config.yaml
head_dim: 32
qk_norm: false
bias: "qkv"
tie_embeddings: true
init: "uniform"
init_std_up: 0.0376
init_std_down: 0.0
lr_mult_qkv: 0.5
beta2: 0.95
schedule: "wsd"
decay_fraction: 0.635
final_lr_fraction: 0.0
doc_mask: false
train_tokens: 109000000
Each number is 200 + 20 x the weight over its row's rms, rounded and kept within 0 to 999. Layers, rows and columns count from 0. The size before them is the row's rms in percent of the matrix's.

# down: layer 3 MLP down (transposed), 512x192, rms 0.285, rows 371-394, columns 0-95
# gate: layer 3 MLP gate, 512x192, rms 0.294, rows 372-395, columns 0-95
# up: layer 3 MLP up, 512x192, rms 0.304, rows 372-395, columns 0-95
down371,100,199,203,186,201,207,221,249,178,210,216,183,212,217,200,213,220,204,180,147,239,213,180,202,187,213,227,200,182,204,188,208,196,191,192,226,217,219,203,192,160,165,176,222,202,180,192,202,179,222,201,222,182,158,217,179,182,168,181,215,217,216,194,191,209,175,174,234,196,192,175,189,222,205,220,208,190,197,210,194,168,198,204,199,232,200,201,227,212,178,219,166,173,189,207,236,224
gate372,096,214,152,247,216,163,228,166,208,222,190,208,203,219,208,209,204,213,214,244,201,205,204,209,201,192,244,184,177,210,191,203,163,175,202,197,202,210,178,212,193,182,221,159,178,209,215,187,191,195,200,206,200,179,208,265,205,188,183,220,210,198,227,203,235,170,239,174,217,233,219,172,228,202,244,164,184,188,207,201,196,183,190,196,197,202,217,202,212,217,250,201,195,210,176,227,238
up372,093,219,238,175,185,214,174,232,195,185,180,216,203,216,197,215,175,214,215,191,186,185,196,207,192,191,179,184,199,212,218,185,222,213,202,209,190,189,198,204,199,211,197,238,188,200,169,194,210,203,203,200,171,211,192,169,192,204,209,225,170,198,168,212,189,220,170,222,224,169,215,214,195,240,160,201,200,224,207,208,182,210,180,181,192,205,206,179,170,181,186,235,182,188,195,186,214
down372,101,196,191,211,242,183,205,212,176,163,218,189,219,184,179,224,177,201,219,234,199,223,245,201,213,207,233,180,213,201,203,201,198,218,189,213,238,196,191,236,223,209,196,207,189,210,163,187,167,188,174,207,196,225,167,165,244,199,200,180,226,193,207,168,193,203,227,194,227,181,178,197,208,172,173,194,202,214,190,198,170,203,203,195,218,197,174,198,207,214,184,208,202,225,169,206,209
gate373,093,183,197,198,229,227,211,195,170,216,205,179,189,193,212,158,203,227,197,213,211,188,194,199,208,194,182,211,211,161,233,199,190,185,208,199,216,157,209,212,195,154,201,216,200,194,209,210,203,219,185,187,178,225,191,171,209,190,248,226,186,203,195,213,211,179,136,198,226,217,215,155,171,189,223,170,200,222,217,203,179,160,222,181,229,241,196,195,178,203,215,175,174,162,236,199,195
up373,101,171,190,224,220,190,193,181,189,194,205,233,209,200,217,215,199,189,231,166,204,171,163,224,221,235,213,211,192,221,196,200,223,189,222,199,183,166,172,194,200,207,195,176,203,204,214,202,221,243,198,163,177,196,204,187,227,213,178,194,202,197,195,196,182,215,191,220,199,172,176,222,201,193,188,209,206,235,214,184,183,221,162,214,177,201,199,197,210,178,197,233,194,179,197,204,223
down373,093,165,207,221,217,163,181,196,203,195,186,159,171,216,204,204,199,216,169,194,212,204,196,228,195,201,212,197,195,203,221,208,221,214,185,222,209,203,165,190,194,207,202,176,235,154,176,188,177,235,185,182,193,200,163,203,227,184,216,182,227,164,221,208,213,191,223,225,210,200,180,192,190,169,201,215,225,198,163,205,180,205,196,169,193,192,249,210,197,188,234,176,234,212,198,210,165
gate374,098,212,212,207,189,180,182,171,179,199,169,225,234,171,234,196,174,196,173,219,180,218,219,203,183,214,209,175,195,209,185,210,196,214,179,209,208,196,192,179,198,224,191,210,202,188,197,191,172,192,170,203,212,183,171,168,203,184,206,211,198,217,192,187,188,174,171,209,176,192,234,206,204,181,204,155,194,206,190,238,191,221,172,200,236,193,219,250,193,198,202,165,206,208,219,184,217
up374,103,163,160,206,212,196,211,164,174,188,242,203,223,225,210,180,185,228,197,174,209,228,200,157,222,188,222,199,213,168,209,177,182,183,185,170,164,195,211,207,210,181,191,220,158,210,233,235,219,217,211,226,201,209,228,207,204,185,199,192,193,214,203,191,166,209,222,172,194,174,209,191,213,204,203,219,209,217,221,212,201,160,237,170,181,168,195,212,152,165,198,234,193,193,196,216,201
down374,105,187,162,205,207,196,215,168,185,208,200,202,217,164,225,237,202,216,195,187,238,236,207,208,228,195,204,199,177,204,218,225,215,174,147,215,194,211,216,185,196,176,207,190,225,226,208,207,215,187,197,189,196,224,206,190,179,202,167,186,188,168,240,180,212,195,212,209,233,157,208,212,196,191,204,224,188,243,164,197,198,234,227,228,202,195,182,229,187,231,211,227,197,244,196,204,191
gate375,111,187,212,219,177,169,188,211,208,217,222,159,193,224,180,186,160,234,210,203,176,186,221,211,204,230,215,214,195,200,186,195,210,213,196,226,207,179,213,200,192,178,202,171,197,179,159,217,140,220,209,212,202,211,205,215,234,205,214,178,197,164,183,212,198,197,206,202,230,191,179,186,217,155,202,214,195,195,154,176,166,206,225,201,184,200,183,164,183,185,193,188,212,198,218,203,192
up375,102,148,189,231,229,180,178,211,167,195,196,182,214,184,214,177,181,223,193,190,193,188,202,199,158,204,235,209,218,177,220,206,190,155,202,211,205,194,193,169,226,232,198,195,193,199,197,186,193,196,174,207,184,215,209,230,201,224,174,202,202,193,188,238,214,188,200,197,208,183,209,187,207,174,184,185,210,201,175,178,204,202,168,173,154,198,224,216,199,198,209,211,185,237,201,189,211
down375,106,182,185,183,214,217,208,187,154,203,217,199,206,225,201,174,216,195,176,160,177,222,179,185,142,183,198,186,199,213,202,179,239,210,181,216,181,183,221,188,244,221,176,213,169,180,178,205,181,179,215,198,197,197,207,211,191,210,220,199,176,194,199,236,184,216,165,186,229,195,216,227,226,166,218,188,206,191,212,209,187,227,205,208,209,165,222,193,202,162,207,194,182,206,195,186,209
gate376,105,184,241,195,233,161,201,186,220,204,184,203,222,201,193,207,187,202,203,228,231,224,188,176,212,206,211,169,197,191,247,212,182,185,229,196,188,178,185,217,212,187,164,212,189,216,189,215,209,185,220,174,206,214,188,192,231,154,187,212,218,225,184,231,199,209,196,218,204,190,204,196,195,241,194,200,211,227,189,193,193,214,191,200,185,231,223,205,206,191,202,230,189,189,238,187,242
up376,102,183,204,196,185,206,198,210,188,196,203,177,222,199,234,191,240,185,225,192,199,193,198,228,203,182,207,206,156,204,223,203,191,227,188,196,184,191,224,213,193,228,186,223,188,158,199,219,190,207,201,164,177,180,210,240,208,172,208,190,203,192,185,200,196,205,194,167,233,196,215,212,241,192,190,200,203,202,197,193,169,205,211,224,180,207,190,227,233,190,193,186,226,220,181,157,202
down376,100,191,201,209,163,226,141,200,254,210,175,198,175,173,229,171,183,205,202,212,192,212,208,180,190,235,208,202,193,183,214,203,226,177,192,208,218,191,195,197,189,204,205,208,184,197,189,202,213,188,190,181,192,206,201,192,185,208,231,181,194,195,234,198,198,186,206,244,224,227,194,163,218,219,214,220,210,198,193,195,181,206,190,193,197,229,206,216,225,212,212,219,227,180,192,176,161
gate377,098,191,219,197,221,208,187,201,174,202,190,203,178,196,159,216,198,229,198,195,216,203,192,203,198,224,206,204,185,216,209,182,188,185,229,236,197,180,165,165,186,173,181,182,219,214,198,217,198,218,183,193,207,210,180,199,220,179,189,218,200,182,198,223,231,179,185,230,180,169,195,183,180,194,231,236,217,228,171,201,175,223,171,191,181,192,221,205,218,261,217,173,198,200,220,207,203
up377,108,178,191,194,203,206,159,220,159,173,215,195,165,209,202,220,207,230,216,200,234,165,170,215,215,201,185,202,175,215,176,187,218,172,219,170,212,174,209,204,209,181,178,179,184,205,192,219,217,217,212,171,205,193,181,216,216,199,179,213,204,203,192,200,224,212,200,228,188,190,195,199,159,184,178,200,169,191,222,200,210,195,196,189,188,217,236,222,215,209,192,227,197,209,222,212,233
down377,106,188,180,206,202,200,165,200,171,202,170,177,218,186,188,174,222,222,224,203,173,191,226,222,207,191,217,221,204,207,209,238,195,172,229,225,195,216,237,190,188,205,211,175,194,219,207,213,195,181,180,184,201,206,170,220,178,245,195,164,176,187,202,220,217,155,168,202,203,217,194,194,169,194,214,205,178,231,217,184,195,226,186,184,198,165,203,162,206,230,209,191,205,183,207,201,234
gate378,087,175,210,218,204,201,192,206,192,223,244,210,186,202,222,175,259,210,231,210,217,208,234,210,173,186,196,218,156,210,206,185,169,198,232,231,167,160,170,184,220,191,183,184,189,196,201,251,202,230,191,176,212,216,216,194,198,228,200,200,231,240,216,225,207,216,201,198,163,195,218,180,210,215,181,198,215,196,185,174,202,232,186,226,184,225,217,196,211,167,214,226,184,198,223,212,206
up378,085,191,222,202,214,197,200,190,187,196,202,222,166,190,163,198,212,198,211,203,238,199,195,214,194,196,190,238,192,226,191,159,186,226,232,199,214,179,178,192,213,203,199,164,234,217,209,228,177,192,203,190,205,201,193,197,195,190,215,172,178,206,206,189,212,179,195,186,190,195,215,178,202,211,171,221,216,204,205,202,201,190,207,161,235,222,182,241,179,199,213,185,191,164,237,197,226
down378,100,228,248,230,234,223,200,190,208,186,198,196,183,193,186,224,188,191,214,184,195,190,180,216,183,201,150,203,223,212,178,208,209,187,210,202,226,165,216,185,214,195,219,185,205,173,219,198,193,209,211,167,188,220,195,204,209,212,197,203,200,204,213,198,197,179,185,196,179,194,164,178,230,181,197,190,247,169,225,225,176,200,191,205,217,232,179,221,189,185,227,221,177,169,222,218,184
gate379,103,172,185,212,228,213,225,244,205,191,160,183,181,199,189,189,219,205,218,246,236,195,179,170,201,191,185,198,160,212,213,218,204,230,186,183,230,182,219,199,197,219,221,215,173,209,172,195,193,177,196,191,204,201,209,167,185,180,198,178,175,222,190,172,203,165,198,213,194,172,181,209,220,167,195,207,203,206,185,179,204,195,225,191,178,181,227,175,208,157,220,234,195,201,189,189,158
up379,106,164,185,214,208,231,193,187,180,202,187,210,219,162,214,226,162,199,229,211,194,173,190,233,209,188,178,201,187,171,204,198,189,203,192,189,208,239,211,187,170,215,195,201,214,211,203,205,214,168,143,169,203,206,209,176,192,201,207,174,176,165,190,215,162,215,195,192,189,199,215,170,201,195,201,172,189,194,172,188,157,203,190,232,163,214,177,162,210,246,212,202,221,206,215,205,187
down379,108,187,197,207,233,226,214,213,202,177,179,152,167,181,206,192,239,201,193,214,227,187,203,182,214,237,195,204,152,201,218,223,214,208,195,213,251,216,176,230,190,204,174,181,182,221,181,229,205,187,182,209,216,206,211,199,187,190,171,134,164,221,181,185,218,185,172,200,219,182,184,179,186,219,182,196,232,235,197,199,185,233,208,219,205,170,207,198,161,194,207,187,218,182,215,209,201
gate380,106,207,174,205,211,209,207,183,218,219,207,205,171,218,229,215,219,198,181,232,188,224,200,200,220,218,183,183,206,195,244,207,218,221,226,221,182,206,176,188,178,217,168,231,153,180,187,186,214,199,230,209,196,192,206,205,190,195,206,204,212,198,207,214,239,181,202,180,178,219,205,176,187,213,141,187,235,212,167,161,211,163,201,206,198,206,197,156,229,243,233,207,204,189,222,172,183
up380,101,193,187,179,217,171,223,175,189,242,188,195,184,166,178,229,216,200,161,216,212,242,184,170,181,199,186,232,205,215,188,188,186,176,218,209,173,223,212,179,198,169,212,230,196,202,210,228,192,182,201,193,189,196,169,199,178,216,180,192,224,220,202,209,220,171,225,224,208,213,202,198,203,187,215,208,243,213,182,143,206,178,199,204,196,215,202,213,227,205,187,220,236,206,204,180,221
down380,097,209,212,152,183,214,198,196,195,192,188,177,164,166,184,185,211,192,206,215,216,186,180,221,191,214,217,211,200,167,182,204,209,183,177,208,181,239,214,239,205,244,205,207,186,203,159,194,196,216,199,216,238,184,221,198,206,169,210,209,212,201,187,161,218,175,187,200,237,234,207,147,186,165,235,187,197,160,187,213,180,159,222,192,193,184,211,192,180,217,182,205,223,222,206,162,176
gate381,093,186,217,179,194,210,203,210,205,215,168,182,192,198,203,179,204,205,199,232,205,198,192,208,183,193,203,224,195,166,189,228,165,251,217,196,228,212,158,199,172,216,196,180,199,207,223,202,178,190,196,242,232,205,199,185,200,197,211,151,227,182,191,201,215,203,219,183,222,196,193,196,179,205,230,225,229,194,208,223,175,194,217,171,206,184,204,185,224,217,230,245,190,195,202,218,217
up381,106,207,240,226,209,183,195,226,194,201,214,201,212,198,224,182,210,201,184,182,168,207,185,200,205,207,187,166,156,226,172,207,202,223,198,200,214,221,198,194,196,186,207,170,195,210,204,212,203,214,242,203,180,224,205,192,208,200,212,200,209,199,174,188,190,218,232,184,187,198,179,200,183,244,191,216,210,197,163,200,192,184,179,197,232,196,229,214,160,178,218,201,176,195,203,193,189
down381,104,159,179,190,204,198,217,208,191,210,201,186,203,179,197,215,201,204,217,184,218,223,187,173,212,212,214,191,176,198,180,167,185,206,200,191,211,164,207,175,175,208,212,179,188,200,181,179,206,146,208,243,215,177,198,210,248,188,182,202,197,195,216,182,199,193,197,192,190,205,228,164,206,212,214,176,167,160,215,199,215,197,186,227,177,212,224,148,235,202,208,232,172,218,191,215,230
gate382,113,191,190,195,182,235,198,186,211,231,170,192,192,161,216,164,218,199,214,209,217,221,218,246,214,215,210,235,197,194,197,250,183,201,203,198,235,178,253,195,166,219,207,202,207,171,205,209,170,228,201,191,200,171,220,210,196,187,185,214,226,196,200,180,199,185,191,203,191,184,228,189,231,210,176,202,189,193,189,219,182,217,209,167,208,169,198,198,213,178,204,201,200,255,194,156,171
up382,104,194,223,222,189,226,215,207,229,198,203,255,168,177,212,235,218,217,174,167,196,157,205,181,198,197,210,202,193,209,204,236,193,169,191,203,198,176,194,197,199,193,187,199,239,217,194,215,188,173,198,202,236,203,208,200,207,195,219,165,206,192,224,236,182,183,184,199,212,239,213,187,209,215,209,193,155,195,203,178,207,169,227,223,211,205,190,157,199,217,192,195,227,201,210,203,186
down382,101,198,202,170,185,176,176,152,201,203,202,180,225,196,200,182,188,192,161,187,140,196,175,175,174,188,191,183,201,152,193,166,193,153,200,208,203,203,227,199,255,200,186,222,241,171,196,203,177,210,221,197,203,183,161,209,204,196,211,179,206,185,246,183,203,208,196,193,239,228,187,201,190,194,208,163,183,182,192,161,228,156,190,207,196,206,193,204,205,218,199,155,190,205,166,188,213
gate383,089,171,170,218,207,206,205,203,198,212,189,180,197,168,198,185,212,204,220,202,244,225,219,187,210,196,201,164,157,179,174,221,202,195,200,193,210,199,174,215,174,193,201,179,198,212,243,172,212,179,181,199,186,199,178,239,204,194,174,194,175,224,209,221,186,201,200,213,211,200,141,217,153,203,193,181,251,215,204,192,209,225,200,221,210,200,210,174,212,232,218,189,176,205,211,167,198
up383,100,217,236,185,183,183,184,197,201,213,222,196,192,211,197,216,191,192,228,206,175,205,177,227,176,200,231,200,225,179,237,215,177,233,191,184,199,200,217,221,185,214,220,182,201,171,197,221,161,202,212,243,203,215,170,197,238,194,193,210,186,189,228,149,210,200,200,196,204,176,184,204,198,214,213,213,198,211,174,211,210,159,216,183,189,230,193,216,200,197,213,185,217,155,212,229,169
down383,102,204,192,197,226,205,227,207,211,197,232,164,229,197,204,174,210,189,196,173,223,168,207,212,231,200,198,204,214,216,220,181,210,211,192,223,169,246,203,201,181,184,176,224,238,188,218,238,226,204,230,187,211,189,189,175,216,183,210,195,200,215,193,187,215,223,189,215,228,205,176,207,235,200,217,188,221,185,184,213,163,186,217,211,150,178,192,207,183,225,177,202,203,219,207,182,224
gate384,116,196,199,218,229,190,214,200,216,230,207,240,213,185,210,219,203,193,168,206,211,192,206,229,200,221,190,188,173,201,215,234,198,212,206,239,206,188,181,217,206,200,213,200,189,181,226,189,222,212,192,156,232,202,179,199,182,227,243,198,201,192,171,180,180,188,215,221,204,224,229,186,206,228,211,188,214,216,187,197,208,173,201,194,223,209,231,168,182,229,223,228,163,194,193,228,186
up384,116,206,218,157,193,181,218,243,225,212,165,159,204,187,187,210,180,204,192,171,189,178,181,204,212,190,226,195,231,222,186,207,238,200,207,198,214,195,208,215,193,193,187,204,152,197,199,213,191,176,202,219,211,212,211,205,174,186,208,195,203,186,169,216,220,200,193,189,205,224,210,203,210,206,182,207,158,205,158,185,180,193,198,200,224,208,187,207,180,168,203,170,225,222,191,176,199
down384,114,183,176,194,204,219,204,212,169,188,231,176,210,189,182,183,219,204,192,179,212,189,183,192,229,175,209,158,210,204,156,172,187,185,183,204,184,190,260,204,202,210,177,207,208,185,212,206,193,183,192,209,190,197,194,211,196,203,169,192,203,182,186,201,230,201,195,215,169,198,208,209,178,205,205,188,210,207,170,192,179,207,208,177,231,215,193,213,195,208,186,186,165,213,190,188,210
gate385,091,176,152,230,186,203,212,191,204,208,222,246,207,200,207,177,168,210,179,233,221,210,183,216,224,233,229,182,223,183,203,209,218,202,168,188,240,207,181,241,204,202,212,171,212,205,224,199,209,195,229,225,222,168,218,204,218,188,201,214,237,207,179,251,192,201,170,191,204,208,196,207,208,226,170,179,189,214,180,211,217,187,206,186,220,157,188,213,176,204,195,209,191,200,223,214,191
up385,090,171,200,229,197,195,168,208,215,220,229,196,231,210,224,181,208,208,200,221,200,177,209,185,166,237,200,189,198,208,217,213,252,215,225,223,212,204,210,226,182,247,229,183,179,232,202,212,212,202,172,181,167,205,228,187,190,193,188,205,207,177,227,193,195,179,186,200,205,206,209,204,218,192,193,217,213,238,218,174,191,222,223,196,200,189,147,198,180,217,215,210,220,213,170,197,206
down385,095,186,198,200,206,177,220,176,203,182,213,220,200,133,216,171,192,216,165,187,172,185,204,191,196,198,203,194,238,213,248,212,209,154,200,197,238,206,199,226,204,180,202,220,194,215,200,149,211,195,203,251,206,178,194,218,195,189,215,204,207,180,181,185,222,191,177,218,181,203,196,211,211,193,216,190,230,206,199,172,182,186,196,233,186,188,226,177,212,197,210,162,207,198,236,167,208
gate386,094,225,209,198,227,185,203,206,151,204,207,192,196,205,213,217,248,181,208,180,202,209,235,205,209,225,179,181,228,221,190,201,192,194,183,177,190,197,190,202,187,203,201,197,145,219,205,239,219,194,217,199,197,221,212,205,182,199,185,187,185,195,192,183,180,208,207,239,175,193,216,201,183,175,194,199,205,191,178,186,213,221,196,225,170,163,184,178,217,206,189,180,186,182,170,217,190
up386,106,210,176,201,210,189,205,243,184,166,230,219,197,190,185,235,197,169,231,207,199,189,192,241,207,214,211,213,191,193,161,185,218,221,203,239,208,233,199,194,193,249,198,185,203,155,176,221,199,257,231,209,180,221,199,208,193,176,193,177,189,194,181,217,156,203,202,191,173,170,232,196,182,183,209,191,236,182,179,221,225,219,179,217,177,169,171,198,184,186,202,189,187,202,159,216,175
down386,101,190,192,216,193,227,193,201,184,192,221,193,197,188,187,158,204,191,168,202,210,213,205,235,160,181,165,209,234,201,201,192,225,205,172,222,209,173,181,181,248,189,218,188,192,199,198,189,179,213,206,187,224,182,174,212,234,182,189,177,187,199,178,185,212,212,165,201,224,212,215,206,184,167,156,192,185,213,209,185,176,192,201,162,148,205,182,198,203,199,183,139,221,182,173,213,226
gate387,109,196,162,223,196,195,216,167,202,223,175,197,225,201,212,220,166,181,190,194,193,155,227,172,207,215,204,198,187,173,189,179,171,225,229,210,223,207,203,239,174,217,191,225,217,195,184,170,214,200,164,173,163,188,215,200,201,197,209,195,182,186,191,189,217,177,204,228,220,179,189,187,239,180,212,169,213,209,212,189,205,178,205,201,213,197,165,212,183,185,200,192,180,173,201,225,184
up387,115,213,186,213,182,214,213,180,172,236,194,201,229,202,209,206,164,178,228,233,197,220,235,182,240,191,227,199,197,198,185,213,186,212,171,215,175,185,180,221,204,191,232,187,209,187,210,171,195,200,199,196,189,211,200,182,193,204,231,195,177,195,197,182,188,192,239,174,212,152,212,148,183,207,206,172,199,185,223,193,197,205,212,194,178,225,183,224,198,184,179,202,188,175,162,210,188
down387,106,190,228,221,199,170,199,174,231,190,203,191,256,213,163,240,193,196,203,206,185,185,232,184,223,192,165,212,179,213,162,183,169,186,195,180,224,186,218,206,204,205,179,180,198,215,203,220,219,197,189,211,196,189,174,204,209,217,235,218,174,168,206,183,198,201,226,191,200,175,173,217,222,202,216,204,175,183,223,218,189,187,214,188,223,215,169,196,183,249,199,201,190,171,196,204,201
gate388,104,171,218,235,187,213,193,176,219,188,194,153,164,217,214,201,227,197,188,204,193,172,161,196,183,188,214,195,225,258,239,188,179,207,186,203,198,175,221,231,198,229,174,226,217,197,205,211,179,217,179,180,235,207,171,169,207,163,201,184,168,204,221,159,200,217,184,195,202,186,231,198,217,210,202,205,211,204,198,204,210,208,225,185,228,226,200,193,186,198,195,167,195,184,195,185,181
up388,105,198,182,172,208,174,157,198,213,209,239,177,219,244,201,184,175,210,181,195,206,196,225,223,215,228,193,198,189,210,223,207,209,220,200,193,162,242,191,158,188,172,185,173,204,185,223,199,175,206,245,186,201,194,200,198,223,182,173,195,223,231,207,234,214,183,202,210,197,207,201,193,182,198,164,200,216,243,178,199,234,197,192,172,188,175,163,197,213,199,213,199,237,227,194,209,207
down388,104,170,179,209,199,175,171,198,177,194,196,230,202,181,201,194,192,214,211,214,230,200,238,222,231,210,190,232,155,195,200,191,223,210,191,227,216,237,239,202,211,224,193,232,197,212,195,176,189,168,177,177,162,219,224,210,213,165,186,203,194,208,214,185,182,204,217,214,199,226,221,220,196,180,198,185,193,225,155,208,221,193,216,192,209,184,234,198,217,176,212,217,190,207,197,151,165
gate389,119,187,177,228,191,182,179,214,222,215,195,207,192,182,168,197,211,179,185,222,214,211,232,209,195,212,208,199,181,173,213,192,219,158,194,218,194,216,231,210,205,184,197,205,204,202,223,200,225,191,244,214,168,204,225,193,187,181,246,198,222,192,201,159,221,183,201,246,169,163,202,192,180,206,183,214,210,183,164,180,203,203,234,195,192,196,212,193,228,189,181,194,182,224,230,184,209
up389,103,202,217,199,194,213,192,191,193,195,216,199,217,166,191,213,218,203,190,180,231,211,234,214,205,200,205,211,221,228,228,217,181,251,176,227,242,206,202,177,229,185,167,218,187,223,217,214,209,170,223,208,167,182,195,194,189,207,240,217,224,171,233,224,232,199,200,218,206,212,214,185,236,151,185,178,180,193,164,199,229,187,182,215,203,189,176,207,214,168,206,170,175,211,214,204,194
down389,107,232,183,225,168,196,192,174,205,202,186,222,193,217,191,215,214,189,237,220,175,206,203,229,227,179,189,187,223,186,223,167,190,208,228,186,183,235,165,179,197,219,215,204,198,208,223,201,210,198,199,238,215,185,186,171,199,199,210,214,206,208,196,178,177,187,207,210,184,211,218,223,186,204,164,255,218,191,199,161,167,213,213,201,182,250,236,164,206,194,199,193,209,196,186,210,223
gate390,090,193,197,213,230,212,187,222,210,244,225,203,196,171,202,218,220,189,202,191,203,209,194,196,156,202,220,194,228,206,168,238,232,216,209,142,196,180,202,182,201,193,195,240,161,212,242,219,202,180,201,171,205,194,236,174,253,204,216,169,179,202,174,205,210,237,220,240,175,159,201,219,172,220,215,210,159,178,175,203,185,231,191,193,186,185,224,190,184,199,190,210,165,183,214,195,191
up390,098,204,195,179,219,191,207,213,197,216,207,227,192,205,221,187,219,205,209,189,230,170,212,183,199,211,194,204,207,180,214,155,197,185,225,198,207,208,159,220,232,210,197,186,217,193,215,209,225,216,160,217,224,211,202,179,187,242,205,138,215,227,185,178,202,225,209,218,160,194,188,193,202,224,187,206,193,223,222,183,196,162,189,192,216,196,209,200,173,214,195,209,200,183,232,179,234
down390,106,238,192,211,196,177,210,191,220,224,223,195,174,173,181,203,195,193,190,217,207,195,208,219,166,181,189,217,210,201,208,196,198,223,225,176,227,203,177,219,192,201,208,210,167,213,226,260,188,200,207,221,202,180,218,195,184,225,196,169,212,190,181,210,186,216,221,219,160,177,189,211,227,184,175,197,181,215,181,186,197,178,221,212,230,210,209,224,234,186,223,225,190,179,177,189,248
gate391,101,194,232,190,189,181,205,233,165,197,156,179,177,207,209,189,209,211,232,195,176,196,199,205,184,245,186,200,198,238,231,190,200,221,148,170,221,195,191,164,199,187,230,191,203,196,208,217,198,185,249,218,212,192,184,202,198,196,173,190,188,203,230,166,208,164,204,218,189,223,183,224,224,202,198,203,193,191,187,218,199,197,181,205,200,197,166,236,189,201,238,215,156,203,159,201,188
up391,099,204,174,179,199,218,211,183,224,218,170,187,181,127,220,174,221,205,227,191,213,225,193,205,210,209,193,218,187,222,241,207,183,188,212,212,184,188,180,193,192,221,212,206,228,216,215,204,209,171,195,207,199,184,192,206,201,203,209,228,228,208,205,169,210,168,203,210,170,224,198,183,184,201,221,219,231,224,229,190,202,216,183,242,210,193,199,194,204,225,163,229,250,208,195,193,217
down391,094,269,202,212,199,196,239,193,188,207,215,184,221,181,181,223,182,191,199,179,193,217,214,177,254,218,205,196,202,201,188,213,156,191,200,202,143,158,193,196,214,219,198,198,225,204,218,209,220,200,192,212,239,196,197,202,232,182,208,207,203,201,221,218,197,187,183,225,203,223,195,172,222,207,200,191,187,185,225,211,186,215,228,206,185,205,176,198,201,190,186,186,217,186,211,230,239
gate392,097,211,184,219,165,197,190,197,227,249,209,207,194,216,257,206,193,159,215,193,227,189,216,209,197,205,223,205,182,208,211,223,222,195,180,220,203,156,174,189,166,186,183,158,221,202,187,175,184,199,207,215,213,164,185,195,198,181,229,235,189,194,235,200,167,224,215,186,188,211,240,205,213,194,218,220,191,215,197,226,197,199,233,212,209,164,182,214,190,215,216,197,207,184,204,210,182
up392,111,211,163,172,209,193,205,207,195,199,190,212,225,221,235,199,217,164,197,168,206,216,186,203,221,177,171,188,233,192,179,218,205,232,194,204,200,182,206,219,166,180,185,217,183,192,207,211,175,204,197,178,212,140,201,216,210,169,211,222,202,209,221,198,186,230,161,182,190,203,196,197,206,166,185,205,191,239,204,237,193,171,197,200,194,178,178,216,211,206,167,195,233,173,226,247,173
down392,108,202,163,172,177,210,195,175,214,191,193,191,196,215,265,188,182,190,204,225,181,157,197,180,200,176,210,195,194,189,198,199,238,226,182,191,226,159,206,188,232,191,185,203,191,209,196,191,206,199,175,211,209,224,177,189,228,200,208,209,185,201,190,207,182,200,160,195,235,216,218,206,217,213,175,216,198,193,169,213,180,196,185,215,190,219,165,219,210,214,215,156,190,202,225,224,156
gate393,102,163,199,142,201,182,197,253,204,247,182,175,237,188,205,198,182,154,238,196,206,184,197,219,181,223,213,211,180,184,202,186,191,194,204,226,205,218,205,211,194,157,204,226,248,215,222,186,179,162,202,245,195,196,219,208,166,153,159,198,222,209,205,221,223,171,201,190,199,192,191,214,205,175,173,207,181,178,210,183,223,199,185,210,186,191,178,192,190,183,212,176,235,151,190,180,212
up393,099,200,169,173,202,175,176,228,179,242,172,208,218,211,188,219,186,189,227,197,189,198,216,179,205,196,174,206,185,192,185,174,218,169,210,238,158,239,187,213,199,205,207,201,203,218,220,203,182,173,193,241,177,183,223,180,186,154,191,218,234,190,211,188,171,202,204,216,171,185,185,190,196,196,216,206,189,186,195,164,235,222,184,228,189,211,189,196,168,200,226,209,230,148,207,192,205
down393,105,206,212,187,183,143,206,214,176,205,194,189,188,216,183,221,179,238,209,188,188,207,191,203,194,182,172,205,173,169,199,202,211,184,248,205,188,191,203,233,192,188,205,205,207,184,183,196,220,192,188,172,188,224,155,229,215,187,164,202,218,173,175,202,228,216,233,182,193,208,197,180,173,221,192,195,155,182,171,163,248,181,204,188,202,204,180,208,175,185,214,201,208,206,226,214,192
gate394,094,201,155,215,227,208,233,175,203,220,178,188,201,157,208,187,204,208,202,211,184,227,211,213,153,219,209,205,214,171,242,215,204,178,184,206,251,169,238,216,153,211,176,206,210,179,207,157,224,205,195,214,208,180,195,203,198,180,213,175,186,194,214,193,188,181,209,196,198,177,234,202,203,213,199,217,199,196,215,178,215,202,227,199,210,213,205,206,164,214,206,154,224,186,228,202,211
up394,093,193,154,184,184,189,225,192,224,225,195,223,216,180,204,198,219,223,215,192,186,240,213,207,203,183,182,167,193,227,206,174,187,199,209,195,183,216,194,204,213,209,201,205,193,214,229,209,204,194,225,182,219,216,234,163,203,221,229,202,216,233,223,219,195,191,154,160,202,223,190,215,176,213,218,206,184,205,247,190,201,175,191,217,190,189,245,197,195,189,218,176,174,161,210,203,190
down394,091,227,156,179,214,217,210,207,198,151,211,195,189,238,206,224,210,197,233,194,207,200,201,206,194,224,193,194,171,222,226,241,221,222,198,170,207,169,220,172,193,229,209,227,185,184,212,181,205,167,203,209,187,211,204,170,187,239,182,231,199,214,198,197,166,229,174,220,187,217,200,213,157,200,209,210,238,179,219,206,195,217,193,191,208,192,175,187,188,202,198,205,209,246,190,231,188
gate395,101,173,160,204,225,162,203,192,205,207,205,204,191,225,209,176,188,187,216,218,184,177,208,218,207,212,238,177,234,190,193,182,216,235,176,178,188,217,198,199,180,193,204,201,210,204,198,210,221,226,215,203,208,202,224,229,219,216,220,194,218,214,202,187,188,209,208,183,185,208,216,179,217,204,207,182,178,160,226,175,224,243,198,183,178,202,218,202,260,206,213,208,198,178,166,194,204
up395,104,199,196,146,229,204,218,171,205,193,213,197,198,176,189,187,201,183,187,209,187,196,198,212,206,151,161,185,181,221,233,188,186,227,174,193,213,206,199,228,218,220,188,186,201,237,183,170,198,205,235,251,213,194,184,228,221,185,178,186,199,222,190,173,199,192,180,176,228,209,206,206,221,230,241,240,181,184,228,187,193,183,196,182,226,187,188,240,220,164,203,184,210,203,191,204,218